config.yaml
d_model: 256
head_dim: 32
activation: "gelu"
norm: "layernorm"
positions: "learned+rope"
rope_base: 10000.0
qk_norm: false
init_std_up: 0.0494
init_std_down: 0.0494
lr_head: 0.00867
schedule: "wsd"
decay_shape: "linear"
seq_len: 1024
steps: 2092
Each number is 50 + 15 x the weight over its row's rms, rounded and kept within 0 to 99. Layers, rows and columns count from 0. The size before them is the row's rms in percent of the matrix's.

# down: layer 5 MLP down (transposed), 1024x256, rms 0.0494, rows 580-606, columns 128-255
# up: layer 5 MLP up, 1024x256, rms 0.0495, rows 581-607, columns 128-255
down580 108:57 62 56 37 21 31 42 27 09 41 45 61 28 51 40 30 44 25 33 52 38 42 77 31 51 47 40 39 62 51 60 54 24 37 50 39 58 34 26 14 32 50 73 41 65 55 55 42 70 61 72 66 63 48 60 52 66 58 46 56 46 43 46 55 45 38 36 48 61 72 59 46 33 45 35 68 72 38 67 58 11 52 48 40 30 41 43 85 46 51 65 65 64 68 49 50 79 54 55 38 73 47 40 37 56 66 43 46 34 27 37 16 39 60 46 40 53 57 39 58 67 57 58 30 36 44 52 58
up581 102:45 59 52 31 46 56 59 43 45 43 59 48 45 80 68 72 61 57 48 71 75 42 67 44 35 54 66 72 35 10 45 69 48 51 70 35 32 28 75 47 51 55 37 47 56 68 37 44 53 45 74 73 49 51 10 53 44 86 67 76 58 45 64 78 29 58 46 56 51 64 26 68 34 50 52 64 48 42 73 35 67 65 43 63 32 81 51 58 38 49 41 42 13 35 44 34 24 55 42 51 77 33 58 36 44 55 38 41 67 38 50 51 76 39 55 41 70 65 59 18 62 59 72 42 38 84 64 49
down581 108:35 44 27 39 23 71 56 40 57 63 67 59 59 31 63 44 51 63 49 20 51 49 57 71 50 47 52 48 71 58 66 71 53 47 49 67 65 13 73 48 52 51 45 53 60 52 41 39 63 52 74 62 33 53 78 46 29 61 44 57 66 59 68 35 42 39 65 55 79 66 55 68 68 51 74 55 53 49 67 52 41 40 46 35 27 14 84 43 66 54 48 34 38 58 37 44 17 76 36 32 50 35 46 38 77 44 32 67 54 71 59 66 66 20 40 46 52 59 71 50 40 17 56 48 60 31 59 43
up582 103:66 57 37 60 51 99 36 38 35 45 64 57 41 59 25 42 43 52 40 48 74 31 46 69 61 61 41 81 26 40 64 34 43 54 66 59 59 45 36 30 71 72 49 36 69 68 40 58 25 70 32 39 77 53 53 63 44 56 69 56 68 79 96 48 83 46 56 56 60 23 40 53 47 44 72 50 61 48 37 33 37 53 76 56 54 54 34 46 31 51 25 27 65 52 56 70 62 42 45 77 40 30 56 55 54 47 39 43 46 67 68 72 58 38 39 38 43 16 59 71 46 46 65 71 74 50 75 34
down582 097:46 74 58 31 28 35 39 57 65 59 38 63 57 79 77 54 60 49 60 30 40 43 59 47 33 68 52 46 29 68 21 50 52 52 45 61 56 49 59 31 74 41 29 41 34 49 43 42 68 23 36 64 60 63 58 43 50 34 59 49 37 30 42 53 60 30 69 50 51 36 79 56 59 71 33 32 43 72 75 54 67 55 65 41 50 48 61 20 54 58 71 56 26 58 48 30 41 57 35 34 61 70 50 36 58 64 41 73 87 47 36 69 66 59 36 56 44 39 41 37 62 41 29 48 56 65 37 76
up583 097:65 58 37 40 41 38 40 49 63 51 38 51 65 58 40 59 76 39 58 35 28 23 43 75 35 48 57 45 62 05 37 54 41 65 66 35 40 52 52 47 37 39 53 42 54 84 33 32 53 44 48 37 43 41 46 31 54 58 53 32 38 27 77 36 38 58 33 45 41 80 35 29 24 51 22 47 40 55 40 49 72 47 45 71 87 57 67 48 61 85 54 75 39 57 23 66 53 65 74 43 56 53 60 57 62 68 37 60 34 52 48 36 57 32 64 72 71 63 45 59 86 62 55 39 62 44 79 47
down583 095:48 37 40 41 48 61 70 34 58 40 57 36 35 62 80 56 53 40 39 67 34 75 43 73 49 42 54 51 38 65 55 52 62 55 65 65 42 54 52 58 56 26 65 42 65 90 49 39 43 58 54 43 64 63 42 75 27 52 79 32 33 62 78 77 43 45 42 84 51 35 62 69 52 15 38 58 65 64 64 61 27 30 79 52 44 66 50 50 95 37 68 51 69 23 40 56 42 51 74 60 48 61 57 41 69 40 56 55 31 48 49 69 39 63 33 36 06 67 63 48 35 59 64 58 49 70 69 65
up584 090:80 28 41 38 73 68 60 70 71 58 52 27 56 60 65 52 23 61 48 47 46 78 79 44 57 67 28 51 32 23 55 67 26 59 59 56 47 60 44 33 41 53 46 59 41 57 72 63 63 44 54 52 62 37 45 59 33 72 37 43 58 25 22 67 68 66 21 50 71 40 48 70 70 64 58 64 43 58 49 54 40 58 68 68 61 77 40 70 31 54 62 75 41 58 31 61 54 50 38 62 59 40 18 36 41 44 71 69 43 37 18 38 57 46 53 40 74 65 56 35 57 51 40 38 54 50 55 43
down584 081:21 43 50 58 44 63 46 28 60 45 56 47 33 59 51 60 41 43 45 65 78 40 25 44 21 56 66 34 44 70 52 66 66 48 51 60 29 53 43 53 61 60 77 29 53 27 65 45 51 53 52 58 24 56 22 42 60 52 50 83 59 74 78 46 21 51 45 20 45 48 64 41 55 44 44 46 61 48 43 72 64 17 70 27 48 24 63 34 54 53 51 40 80 52 56 55 57 83 50 52 64 56 68 67 66 48 40 20 51 31 48 71 62 69 42 63 59 60 24 47 44 65 51 55 60 35 49 62
up585 106:80 50 50 24 52 74 45 29 68 48 73 85 46 30 44 62 24 50 45 44 45 59 51 65 63 62 38 80 56 66 27 25 31 46 22 30 51 44 54 41 43 65 60 89 37 85 35 53 24 33 69 51 33 54 64 46 62 39 38 33 25 43 41 43 30 06 79 66 65 61 49 48 22 33 49 50 29 48 28 35 72 50 60 29 68 50 45 65 64 52 34 77 36 42 61 44 62 64 45 40 71 49 53 46 32 62 44 45 42 51 70 56 19 45 60 55 55 47 31 34 79 51 67 46 62 48 38 30
down585 103:49 63 29 35 21 44 65 32 25 66 23 55 53 70 57 52 63 27 27 61 69 60 51 25 62 49 44 47 61 67 64 63 65 41 37 62 47 63 63 84 29 57 58 41 32 40 57 56 48 72 57 54 70 47 47 42 37 32 64 44 53 64 62 44 72 47 37 37 43 63 42 76 58 62 53 40 60 63 80 67 42 56 42 53 54 59 40 58 50 41 63 15 59 49 36 78 48 44 31 32 19 59 74 46 86 38 48 45 24 63 45 52 55 67 24 21 29 33 29 60 26 44 50 32 43 26 63 41
up586 103:49 39 69 74 58 59 38 73 66 63 49 72 44 58 55 54 31 30 36 07 34 55 59 65 87 48 40 34 52 82 57 40 36 50 59 65 52 48 41 54 59 43 52 62 42 27 47 55 31 45 46 73 66 34 36 41 47 43 63 73 54 27 43 30 35 74 42 60 53 74 81 55 37 29 38 53 54 44 53 52 73 79 34 46 59 54 41 62 27 33 37 49 29 27 50 24 52 39 58 62 58 50 42 39 41 59 36 39 37 65 60 28 81 59 61 55 64 54 40 37 45 55 70 38 74 46 32 60
down586 107:33 58 50 12 14 49 66 41 39 59 73 31 49 66 72 64 42 57 42 68 54 22 43 39 30 54 55 53 59 14 75 68 64 48 47 47 55 41 40 49 18 60 60 48 36 79 54 33 41 73 57 33 44 22 71 62 49 57 56 30 53 67 39 70 54 19 66 45 50 44 32 41 48 49 57 46 51 41 51 56 37 39 46 52 48 53 17 51 39 67 56 51 73 75 58 45 72 38 50 53 56 53 53 52 37 57 73 74 32 43 42 76 32 48 48 52 27 50 58 40 33 31 33 73 57 51 65 51
up587 088:40 38 58 50 77 51 33 49 74 36 44 59 51 31 22 11 36 70 58 67 45 36 70 47 40 52 43 48 31 04 53 48 63 49 48 51 47 53 70 43 44 33 56 89 26 24 57 73 42 36 38 75 33 48 50 32 55 27 60 57 54 38 25 68 55 38 50 48 59 58 40 41 44 38 62 83 42 52 28 32 44 49 84 44 63 47 42 58 33 80 36 33 75 20 60 53 54 60 74 48 50 51 39 53 56 75 45 47 35 42 63 42 30 35 28 44 45 43 31 65 54 71 52 51 40 64 59 58
down587 093:46 55 72 64 23 26 44 27 65 52 36 28 47 39 35 56 29 49 72 52 22 31 52 45 57 24 30 35 66 18 72 49 30 59 54 64 69 60 66 32 40 32 54 60 37 51 42 37 78 49 58 37 53 40 40 63 58 24 67 41 35 42 41 43 37 60 53 26 55 41 70 52 49 66 77 67 92 29 67 57 46 79 37 51 51 40 66 72 41 41 36 60 29 63 44 21 60 39 52 71 32 77 53 49 49 40 22 52 45 54 20 30 47 40 43 52 58 64 40 47 22 31 37 56 35 29 43 76
up588 102:25 57 33 65 57 49 76 54 53 53 72 55 39 48 33 87 49 37 62 36 62 26 45 81 69 68 67 37 31 52 47 42 24 39 82 38 77 26 72 47 61 68 38 50 39 88 47 20 65 44 47 23 44 59 48 63 61 63 64 58 60 87 49 49 51 18 57 15 21 36 72 29 47 49 47 18 30 61 89 52 62 63 66 82 44 78 58 48 53 40 37 45 58 45 42 53 70 39 37 62 37 49 52 58 50 42 48 33 27 28 35 59 59 61 50 29 51 64 59 63 41 19 44 62 42 61 60 44
down588 101:48 18 58 57 28 41 61 89 25 67 35 82 53 50 48 41 60 54 29 65 65 57 72 49 73 37 70 58 43 30 58 44 57 38 58 67 62 60 54 38 66 32 36 56 79 48 60 65 34 56 60 37 51 59 46 53 57 69 57 38 42 41 52 46 50 76 52 70 38 58 47 66 55 52 62 44 52 43 75 51 45 44 41 57 66 10 75 30 42 57 37 47 47 49 53 11 47 71 49 47 47 55 44 44 44 56 59 72 29 62 69 49 37 48 79 50 27 53 41 42 41 71 75 44 24 56 58 43
up589 103:41 36 47 35 41 31 48 59 58 38 45 59 74 53 42 32 51 45 47 55 44 49 40 67 73 47 48 22 63 53 55 75 28 24 72 10 75 41 62 37 32 64 45 52 47 57 47 44 64 71 18 71 56 48 53 67 74 40 67 44 35 52 27 73 52 81 86 34 46 46 59 55 56 39 56 39 25 20 60 58 41 44 41 82 28 61 22 55 34 42 52 57 57 54 48 50 29 57 60 57 41 56 55 52 49 46 52 59 48 24 67 51 57 28 50 59 36 72 23 50 59 49 32 42 41 59 36 48
down589 113:45 48 24 52 40 34 67 54 53 55 43 40 62 57 40 48 62 18 51 45 51 51 61 35 52 54 17 58 56 66 33 89 31 48 37 47 49 44 43 45 28 37 68 52 24 31 53 67 63 62 49 32 49 51 55 31 53 09 61 48 80 40 59 58 54 15 43 42 57 38 77 50 34 67 18 50 55 46 64 71 47 48 75 51 49 69 65 32 34 26 63 37 41 63 34 55 80 42 54 38 23 46 45 49 83 43 52 38 39 73 51 57 52 30 41 73 65 23 37 34 71 38 38 26 46 56 61 36
up590 097:62 53 42 17 43 51 35 45 80 34 51 44 38 41 55 74 65 53 66 39 47 40 73 59 64 48 44 48 52 48 36 31 92 42 54 79 54 40 56 59 48 23 48 42 46 43 44 60 38 47 36 52 51 43 41 58 79 45 31 59 62 65 55 70 32 70 55 39 47 41 24 56 46 28 43 61 55 53 68 49 33 55 78 62 49 10 06 28 51 78 73 28 76 37 31 59 59 43 74 40 35 58 66 20 61 60 62 27 68 57 60 52 48 72 67 41 36 67 48 35 56 59 42 61 51 46 36 35
down590 097:63 09 31 54 47 38 39 57 47 63 54 36 65 55 15 35 63 51 45 51 59 87 54 53 47 51 57 32 69 47 43 72 33 62 83 42 43 72 41 21 25 45 56 41 52 48 24 70 34 36 58 37 40 56 40 47 38 61 44 53 26 50 43 33 56 63 53 47 74 40 49 39 42 36 63 40 43 54 95 47 49 73 37 49 49 84 71 56 32 21 30 52 38 48 16 44 55 52 46 40 41 40 30 98 43 50 58 50 23 49 47 22 74 27 38 35 57 34 68 51 60 52 64 83 56 61 64 61
up591 102:57 51 41 58 47 59 51 58 53 33 59 13 25 20 33 47 65 46 78 77 44 56 40 71 53 47 46 38 18 70 68 34 41 43 57 58 76 42 52 57 53 60 51 48 39 32 68 46 42 46 44 77 66 31 41 37 21 57 36 24 29 70 55 34 27 64 19 46 50 41 41 37 36 53 66 65 54 55 32 47 58 58 38 48 67 39 42 69 47 45 56 81 68 34 61 65 37 36 63 60 48 67 43 41 58 40 66 46 60 54 39 37 32 24 25 67 54 41 56 53 50 30 09 52 44 52 46 38
down591 088:34 45 48 56 39 46 44 23 42 63 61 62 64 58 81 47 38 51 32 21 28 50 50 48 31 55 53 05 58 54 23 79 59 45 47 42 49 26 51 37 74 48 65 48 76 73 42 51 65 53 56 13 43 59 60 37 77 44 55 74 79 37 46 61 65 12 87 60 34 56 66 60 47 86 49 57 45 32 26 73 58 31 47 62 50 51 53 48 50 56 57 37 38 82 29 54 60 69 37 44 64 40 38 63 38 27 44 55 37 57 33 75 33 30 70 25 24 36 40 58 53 62 58 67 42 46 60 60
up592 108:47 57 57 52 38 58 41 23 59 72 50 57 55 60 85 72 46 21 21 30 45 38 77 40 46 67 48 44 38 46 49 51 37 82 25 38 55 47 58 52 54 32 73 50 38 66 57 37 51 65 49 53 33 55 43 40 67 55 60 42 81 50 55 55 67 30 33 57 76 31 64 62 84 85 45 44 30 56 48 50 49 56 82 48 38 59 32 57 40 35 23 38 46 41 24 44 24 64 52 49 69 69 36 31 52 78 44 34 56 46 27 46 49 38 40 41 23 38 43 37 36 74 30 23 04 49 74 74
down592 103:40 70 50 45 44 57 29 79 36 21 36 34 49 35 61 54 51 48 77 39 66 57 29 35 26 33 53 34 66 64 27 64 61 47 67 44 50 46 52 65 66 66 36 51 26 49 50 47 57 31 56 68 55 40 47 20 48 32 27 56 47 57 39 45 77 50 47 27 20 69 70 30 66 62 36 50 43 59 52 47 48 51 61 53 40 21 51 40 55 65 32 44 56 53 56 26 43 35 47 66 23 52 35 56 58 27 49 41 52 52 48 53 05 57 40 81 47 56 32 53 80 45 47 74 72 40 44 64
up593 093:40 24 44 52 46 21 24 45 67 55 56 77 36 47 35 59 37 52 43 48 53 43 52 34 32 53 47 72 43 73 32 66 38 70 42 55 44 56 49 46 58 60 66 32 56 99 38 56 69 64 50 43 52 49 55 33 34 59 68 35 70 58 56 36 11 38 46 20 41 49 45 71 49 30 45 40 60 45 73 47 62 17 64 50 36 69 48 52 65 74 66 54 32 47 40 44 47 34 44 51 46 78 49 23 75 33 72 38 42 53 43 57 30 86 55 35 58 54 31 58 59 40 51 43 63 70 69 42
down593 099:44 37 50 40 31 89 46 40 75 57 33 65 33 75 73 52 68 40 22 73 59 35 46 32 42 35 60 16 22 48 58 49 54 37 33 52 39 49 57 35 66 53 82 41 65 61 66 40 57 74 64 57 58 69 66 83 61 69 43 51 39 68 34 64 45 68 57 16 18 45 63 46 35 30 39 33 40 61 51 54 47 69 36 42 47 80 86 62 30 34 41 56 57 59 71 37 40 58 32 59 34 29 32 46 26 75 44 58 51 52 50 57 50 34 21 45 42 68 68 83 59 52 64 57 57 28 43 23
up594 102:39 34 41 46 53 41 56 57 64 51 71 66 39 34 49 37 62 55 83 54 31 77 47 65 26 47 46 41 56 44 43 23 57 40 56 59 57 62 40 42 57 46 26 36 46 72 60 75 71 58 28 56 68 38 46 59 28 35 56 72 44 37 35 35 63 69 60 00 39 50 66 29 42 49 31 18 57 45 57 62 43 62 66 69 35 25 49 61 39 75 54 18 56 46 60 59 66 45 87 28 60 40 38 62 41 54 61 33 35 58 94 43 80 48 53 39 49 67 50 66 44 40 38 55 43 56 75 39
down594 102:59 58 48 30 37 43 42 56 60 36 51 59 68 79 62 67 47 66 54 70 72 17 42 34 60 43 53 59 47 52 37 58 36 53 30 46 24 28 47 70 24 35 34 51 38 48 56 40 64 80 77 78 55 46 21 50 57 58 51 39 50 73 18 25 59 50 60 58 57 45 43 27 33 52 48 66 56 43 42 90 93 44 40 40 31 84 45 42 60 52 41 64 63 59 50 51 40 58 40 36 54 59 42 62 49 37 71 64 38 73 38 17 18 45 66 48 65 40 51 43 36 44 45 72 36 40 60 44
up595 106:58 50 40 55 57 57 49 22 66 38 59 51 48 43 48 87 12 66 64 23 81 33 48 34 43 36 21 46 68 56 53 63 56 20 53 51 40 59 74 56 43 60 57 68 27 43 62 30 40 43 29 59 42 58 22 67 25 79 56 36 63 53 49 50 51 43 55 59 76 67 51 63 24 58 43 26 45 47 71 50 67 53 68 75 26 63 44 57 54 43 49 18 42 62 30 62 35 48 57 63 57 86 44 43 51 69 34 30 61 74 61 66 57 68 32 44 68 44 41 77 47 49 34 24 37 33 38 26
down595 101:36 40 72 46 68 61 60 62 48 63 77 51 53 65 72 64 47 60 36 69 22 43 53 72 77 63 64 51 42 51 99 33 51 75 58 49 56 47 43 39 71 54 33 64 22 57 48 46 61 45 59 42 54 36 64 59 78 50 36 63 64 71 46 62 34 56 29 44 29 58 68 76 39 50 72 62 45 37 36 37 28 61 26 56 70 90 59 28 77 62 50 76 57 54 62 52 69 38 46 40 62 40 58 65 38 64 59 43 25 27 62 55 45 45 46 38 32 61 55 41 50 54 50 22 43 58 52 54
up596 108:77 22 58 61 44 73 62 36 47 49 29 39 67 47 52 66 64 70 67 33 68 41 41 50 49 43 56 60 64 37 63 72 49 55 20 29 37 35 29 47 21 46 63 44 32 45 49 64 27 55 33 63 61 62 39 54 41 56 51 68 34 51 34 31 50 37 59 34 49 48 26 67 91 35 36 35 25 26 48 29 61 45 62 58 42 60 81 77 42 64 50 40 69 30 55 51 50 24 47 46 18 37 84 65 42 64 59 66 63 28 46 61 58 46 40 48 80 34 39 41 78 36 59 36 26 37 61 23
down596 099:49 76 32 37 51 32 38 54 65 69 62 72 54 48 47 50 52 66 61 43 64 56 49 40 56 51 71 41 36 57 44 63 37 59 43 58 57 71 50 55 70 42 47 52 53 64 23 48 51 29 61 25 34 36 87 42 47 45 63 38 40 63 30 15 36 47 43 71 51 37 49 48 39 58 40 48 53 61 48 44 69 59 20 28 83 26 22 36 38 66 42 64 48 50 69 46 56 68 45 52 70 54 37 45 77 48 63 43 55 47 54 69 53 54 56 50 48 62 29 43 59 49 36 51 55 34 53 62
up597 099:52 35 22 26 39 56 63 29 38 49 39 58 56 55 37 57 52 34 61 33 26 61 45 66 58 67 65 53 42 35 45 52 18 54 62 52 41 74 50 61 49 44 38 42 67 61 50 37 29 46 68 46 52 58 53 47 38 60 66 48 67 61 81 51 56 50 75 46 64 63 27 55 36 43 47 49 37 55 45 57 55 48 66 39 49 48 18 75 44 35 46 61 78 65 49 63 57 74 53 35 74 36 75 53 73 66 60 11 68 31 70 62 49 43 75 49 60 50 31 56 42 37 52 42 62 66 65 81
down597 098:40 51 59 72 46 25 41 57 39 44 46 42 25 50 55 54 57 60 82 64 48 13 63 79 59 42 42 53 70 78 76 60 59 75 74 60 62 54 53 33 75 60 45 50 47 54 34 65 68 35 53 81 66 43 35 54 56 45 53 40 54 53 29 52 32 56 53 51 31 42 74 42 48 48 46 56 70 40 60 44 52 63 50 62 73 70 78 41 54 70 41 24 19 41 65 49 65 37 25 53 65 65 51 38 49 52 58 67 34 35 33 54 47 67 55 34 52 82 71 45 21 45 30 64 62 54 27 44
up598 096:73 46 77 76 65 71 50 36 44 42 38 77 37 66 34 39 15 76 56 31 43 36 45 26 61 34 39 56 56 38 81 90 50 59 43 59 55 40 36 41 55 56 64 64 69 51 53 47 40 46 52 45 87 52 29 51 27 53 54 30 34 42 43 49 49 58 51 75 66 53 16 43 35 42 83 49 56 68 57 45 36 71 36 70 55 57 29 55 39 37 41 80 35 57 58 77 60 67 29 54 23 45 51 28 34 68 55 45 39 36 21 37 45 22 44 26 30 64 51 55 33 44 45 34 52 46 76 58
down598 089:60 35 41 25 44 59 76 62 32 69 49 19 40 34 46 61 51 08 53 72 50 68 36 67 27 54 29 33 37 68 59 28 64 49 51 40 45 51 47 62 53 76 43 53 79 36 38 66 44 74 32 54 17 67 76 62 60 41 76 52 43 64 33 59 43 66 69 20 58 45 59 40 87 61 52 43 30 60 45 60 30 33 82 20 47 53 75 43 50 48 26 15 48 57 40 47 45 36 51 50 63 71 33 74 32 34 35 38 59 58 73 56 59 77 51 50 27 44 42 53 70 52 89 64 36 48 39 47
up599 104:48 40 45 37 39 83 37 68 47 68 47 42 56 51 93 60 61 35 58 49 40 64 58 43 24 33 48 78 41 63 55 52 65 41 68 65 79 31 58 71 64 48 14 59 47 38 52 81 36 32 45 72 59 69 33 42 41 46 46 61 50 53 47 75 60 39 50 63 66 42 54 52 59 34 27 29 35 73 48 44 35 54 47 60 47 18 22 44 37 45 46 51 31 59 34 59 19 42 72 54 61 64 55 49 48 41 61 48 30 59 22 48 38 56 46 31 53 29 51 32 39 47 31 43 63 41 51 58
down599 101:70 40 55 51 67 31 63 66 46 43 68 42 67 51 30 30 69 57 51 32 55 27 67 55 54 44 45 61 62 61 44 22 21 70 44 60 28 51 57 38 42 56 51 22 50 65 25 58 57 65 43 61 38 45 60 57 58 49 42 55 58 35 79 43 34 60 35 49 62 36 73 35 51 53 33 50 37 23 61 64 59 79 41 35 43 53 74 54 43 74 27 57 67 41 45 34 50 39 58 30 41 25 26 68 49 71 59 62 73 75 55 59 42 46 39 72 17 56 48 50 66 75 46 30 54 49 49 61
up600 105:29 61 37 42 55 69 46 16 53 43 75 29 51 56 53 42 46 52 73 62 43 52 65 76 36 63 39 41 32 30 77 28 77 17 48 45 48 54 36 69 52 37 65 44 34 69 35 61 33 37 27 55 62 65 42 68 62 55 41 60 65 63 62 32 36 22 30 80 43 54 52 58 19 54 36 29 60 54 37 53 47 52 44 36 32 55 54 70 50 71 48 67 63 35 43 30 61 51 29 50 61 63 41 25 34 23 42 36 39 54 61 69 40 39 39 81 49 57 46 72 64 58 76 64 40 39 47 83
down600 104:41 06 41 53 54 59 47 41 41 63 28 61 62 51 57 53 55 66 51 65 43 58 66 43 39 38 45 44 51 56 49 80 54 42 45 51 36 35 56 51 69 30 48 42 73 58 37 71 72 46 87 52 51 62 50 42 59 63 79 22 49 36 69 69 57 61 42 42 64 69 58 60 47 71 64 58 55 66 54 42 64 34 67 66 32 54 55 57 53 60 62 24 12 46 69 38 52 40 52 54 48 34 39 38 52 66 40 63 30 47 24 72 63 58 32 29 43 56 46 54 64 55 55 46 36 10 54 40
up601 105:85 42 52 45 38 32 43 41 51 27 23 48 36 72 42 71 57 20 42 43 55 05 67 36 58 65 49 36 62 66 58 72 57 59 48 35 49 56 26 61 63 49 31 41 42 55 53 26 69 48 70 54 52 55 16 45 52 19 41 23 38 29 73 53 44 75 46 51 50 59 79 55 65 35 66 80 55 30 65 41 56 62 28 53 40 56 48 48 38 77 66 57 62 31 41 55 55 37 60 50 54 65 21 23 68 55 65 48 36 47 31 56 64 25 17 59 58 50 50 65 74 78 68 58 70 56 48 68
down601 108:61 36 47 43 37 28 67 48 43 40 60 43 78 63 50 21 55 48 49 79 29 39 44 26 96 54 52 64 59 55 32 64 61 55 46 34 55 35 63 16 65 71 61 32 47 52 33 55 68 51 58 52 61 50 33 75 28 60 59 13 69 59 66 75 43 70 74 55 51 37 46 49 50 26 42 48 47 47 40 55 29 52 34 49 56 40 58 27 60 55 43 64 50 34 59 40 66 61 40 34 05 53 54 65 56 65 46 61 41 55 61 49 57 88 82 52 36 40 45 46 52 30 82 44 40 55 44 43
up602 105:32 36 60 66 53 63 56 41 17 44 61 68 47 31 36 39 53 46 53 65 52 43 60 57 37 32 49 58 57 53 62 86 51 58 23 46 46 36 46 63 41 33 78 49 81 39 48 37 66 66 76 46 80 63 66 43 44 45 57 46 42 23 58 42 62 58 60 24 86 76 35 34 19 50 40 51 24 37 58 45 30 57 29 73 73 47 54 38 51 63 58 67 46 59 46 51 53 80 47 76 44 38 26 43 69 37 75 56 66 32 45 74 51 20 36 51 39 41 39 69 49 55 47 45 52 67 51 58
down602 120:72 34 67 55 48 54 71 45 59 70 23 49 55 61 39 50 51 36 20 52 40 47 47 46 31 61 38 54 26 08 52 35 66 63 33 56 54 60 80 16 34 78 44 41 40 26 55 46 38 61 64 50 36 39 07 40 62 65 66 56 56 32 20 47 73 76 62 64 51 06 42 63 52 45 75 48 38 50 40 59 68 37 68 59 32 31 63 80 55 43 30 24 58 36 55 51 63 52 38 55 63 43 31 58 40 54 79 30 48 46 57 51 44 31 42 28 50 61 57 52 40 80 62 50 54 19 62 40
up603 101:56 43 31 37 36 45 40 20 40 53 55 18 58 49 49 73 76 45 72 72 43 39 74 67 62 50 31 49 30 45 48 58 28 33 34 66 53 32 53 45 40 54 42 40 51 75 53 71 99 76 65 46 48 67 31 66 46 19 58 29 56 44 65 44 45 48 63 50 38 67 25 69 33 34 60 66 64 69 42 48 41 59 71 63 50 55 54 53 60 61 23 73 45 73 58 76 31 32 69 39 31 31 76 31 62 73 35 21 30 56 53 44 40 43 19 51 36 44 36 82 62 51 35 60 48 46 72 45
down603 098:23 48 48 45 49 46 68 56 34 68 37 71 46 44 30 56 36 61 45 48 39 39 56 59 49 80 65 72 70 53 42 50 63 43 50 30 49 46 56 47 32 70 55 37 65 48 34 58 61 75 82 87 66 32 35 39 48 50 72 70 38 22 28 42 64 52 34 60 36 51 62 39 21 36 46 36 34 37 41 43 45 44 42 31 62 18 31 41 33 38 84 28 18 32 31 41 27 40 54 28 71 49 49 51 50 44 31 69 69 43 37 46 61 66 28 51 48 51 72 53 37 66 49 63 60 59 45 75
up604 110:51 40 41 52 75 95 45 56 79 43 61 38 46 71 67 55 49 39 33 33 32 41 22 69 74 68 45 61 49 57 03 50 41 55 37 48 39 37 36 26 29 47 73 52 72 60 70 48 25 33 70 45 12 12 35 61 60 73 32 70 52 63 46 61 25 22 58 41 52 40 38 46 55 46 38 36 63 60 50 38 51 68 42 65 33 75 73 54 51 44 20 45 60 43 53 52 75 40 57 50 50 23 37 68 47 47 63 78 66 51 50 41 58 46 63 40 50 25 50 31 30 69 46 30 57 51 64 47
down604 106:43 68 80 13 61 53 62 56 76 66 70 72 46 33 45 40 55 82 55 48 61 42 78 54 46 51 53 61 43 38 48 47 11 52 59 50 55 55 81 54 53 50 62 69 51 48 61 50 61 48 59 28 41 42 47 38 67 65 82 26 39 38 50 27 53 36 71 76 63 70 39 52 21 72 74 63 39 61 25 64 75 52 62 77 42 29 46 49 62 54 66 45 47 63 54 67 71 63 53 52 89 31 54 55 58 37 58 47 66 51 51 53 63 47 66 61 64 39 29 31 47 61 40 48 54 45 43 59
up605 093:64 59 57 47 28 62 38 42 42 69 41 54 63 65 51 46 56 38 74 12 33 43 62 41 60 57 65 38 57 21 25 41 39 54 42 44 70 64 57 62 53 59 57 53 39 26 46 60 39 39 40 67 52 31 63 26 59 60 13 41 52 53 52 65 29 34 66 40 54 56 47 64 42 39 90 19 54 50 52 24 26 52 36 63 53 78 54 71 51 38 59 64 35 43 54 22 60 40 38 77 54 55 43 53 74 15 71 33 40 62 50 48 49 21 52 46 47 37 39 64 11 51 71 57 45 07 11 47
down605 093:47 60 36 55 85 53 67 51 51 53 52 46 55 40 48 79 41 38 48 50 49 46 47 50 51 19 42 81 67 61 48 80 63 59 60 58 71 20 70 43 17 29 06 61 63 56 60 30 58 60 51 37 53 44 49 46 24 48 67 60 47 55 48 36 68 40 47 45 44 43 43 52 68 54 28 41 30 43 37 42 51 41 62 64 39 11 48 33 70 54 49 58 37 49 42 43 31 42 47 18 51 55 70 47 29 44 57 70 81 31 60 58 32 71 59 39 46 59 61 51 56 74 71 50 59 63 63 43
up606 098:54 41 77 59 48 80 51 72 59 27 40 33 48 48 70 44 64 50 36 42 36 46 75 52 66 48 76 29 78 46 57 29 41 43 57 76 33 23 32 46 33 69 10 28 37 49 76 72 50 70 58 70 67 44 38 69 56 44 15 60 67 68 40 56 19 45 72 37 67 73 27 74 55 40 64 42 48 48 39 36 63 74 35 31 40 46 54 29 43 48 64 76 63 62 58 75 55 32 41 60 46 63 56 52 79 69 84 50 42 51 48 47 37 53 41 36 41 34 46 57 54 40 35 29 61 35 36 54
down606 094:47 61 59 62 46 62 49 40 62 60 70 25 53 44 33 62 63 54 64 55 48 73 48 44 55 68 56 50 57 72 43 64 49 53 57 70 65 32 45 41 77 49 60 62 89 71 26 08 26 33 59 50 37 57 68 50 48 48 99 49 46 16 71 19 56 59 26 61 36 41 78 45 44 60 29 62 68 41 63 70 55 37 67 66 45 26 67 50 75 52 58 37 20 63 45 66 39 74 70 48 64 38 34 54 36 38 45 86 48 64 51 72 61 47 51 54 65 38 65 46 34 68 59 63 52 50 65 63
up607 102:94 54 30 36 34 51 61 74 60 47 42 38 24 66 55 63 43 55 40 37 54 54 13 63 53 52 48 55 33 49 67 48 31 72 88 82 42 38 57 67 52 49 54 55 40 50 45 43 40 58 59 49 76 53 22 52 45 63 51 44 42 50 52 76 52 43 32 49 59 63 59 82 58 44 56 74 50 18 32 51 60 18 51 35 57 22 74 52 70 37 62 21 31 37 24 65 16 26 46 58 51 71 80 44 31 46 37 69 27 30 65 52 50 43 57 62 63 45 53 31 43 49 45 58 58 57 57 62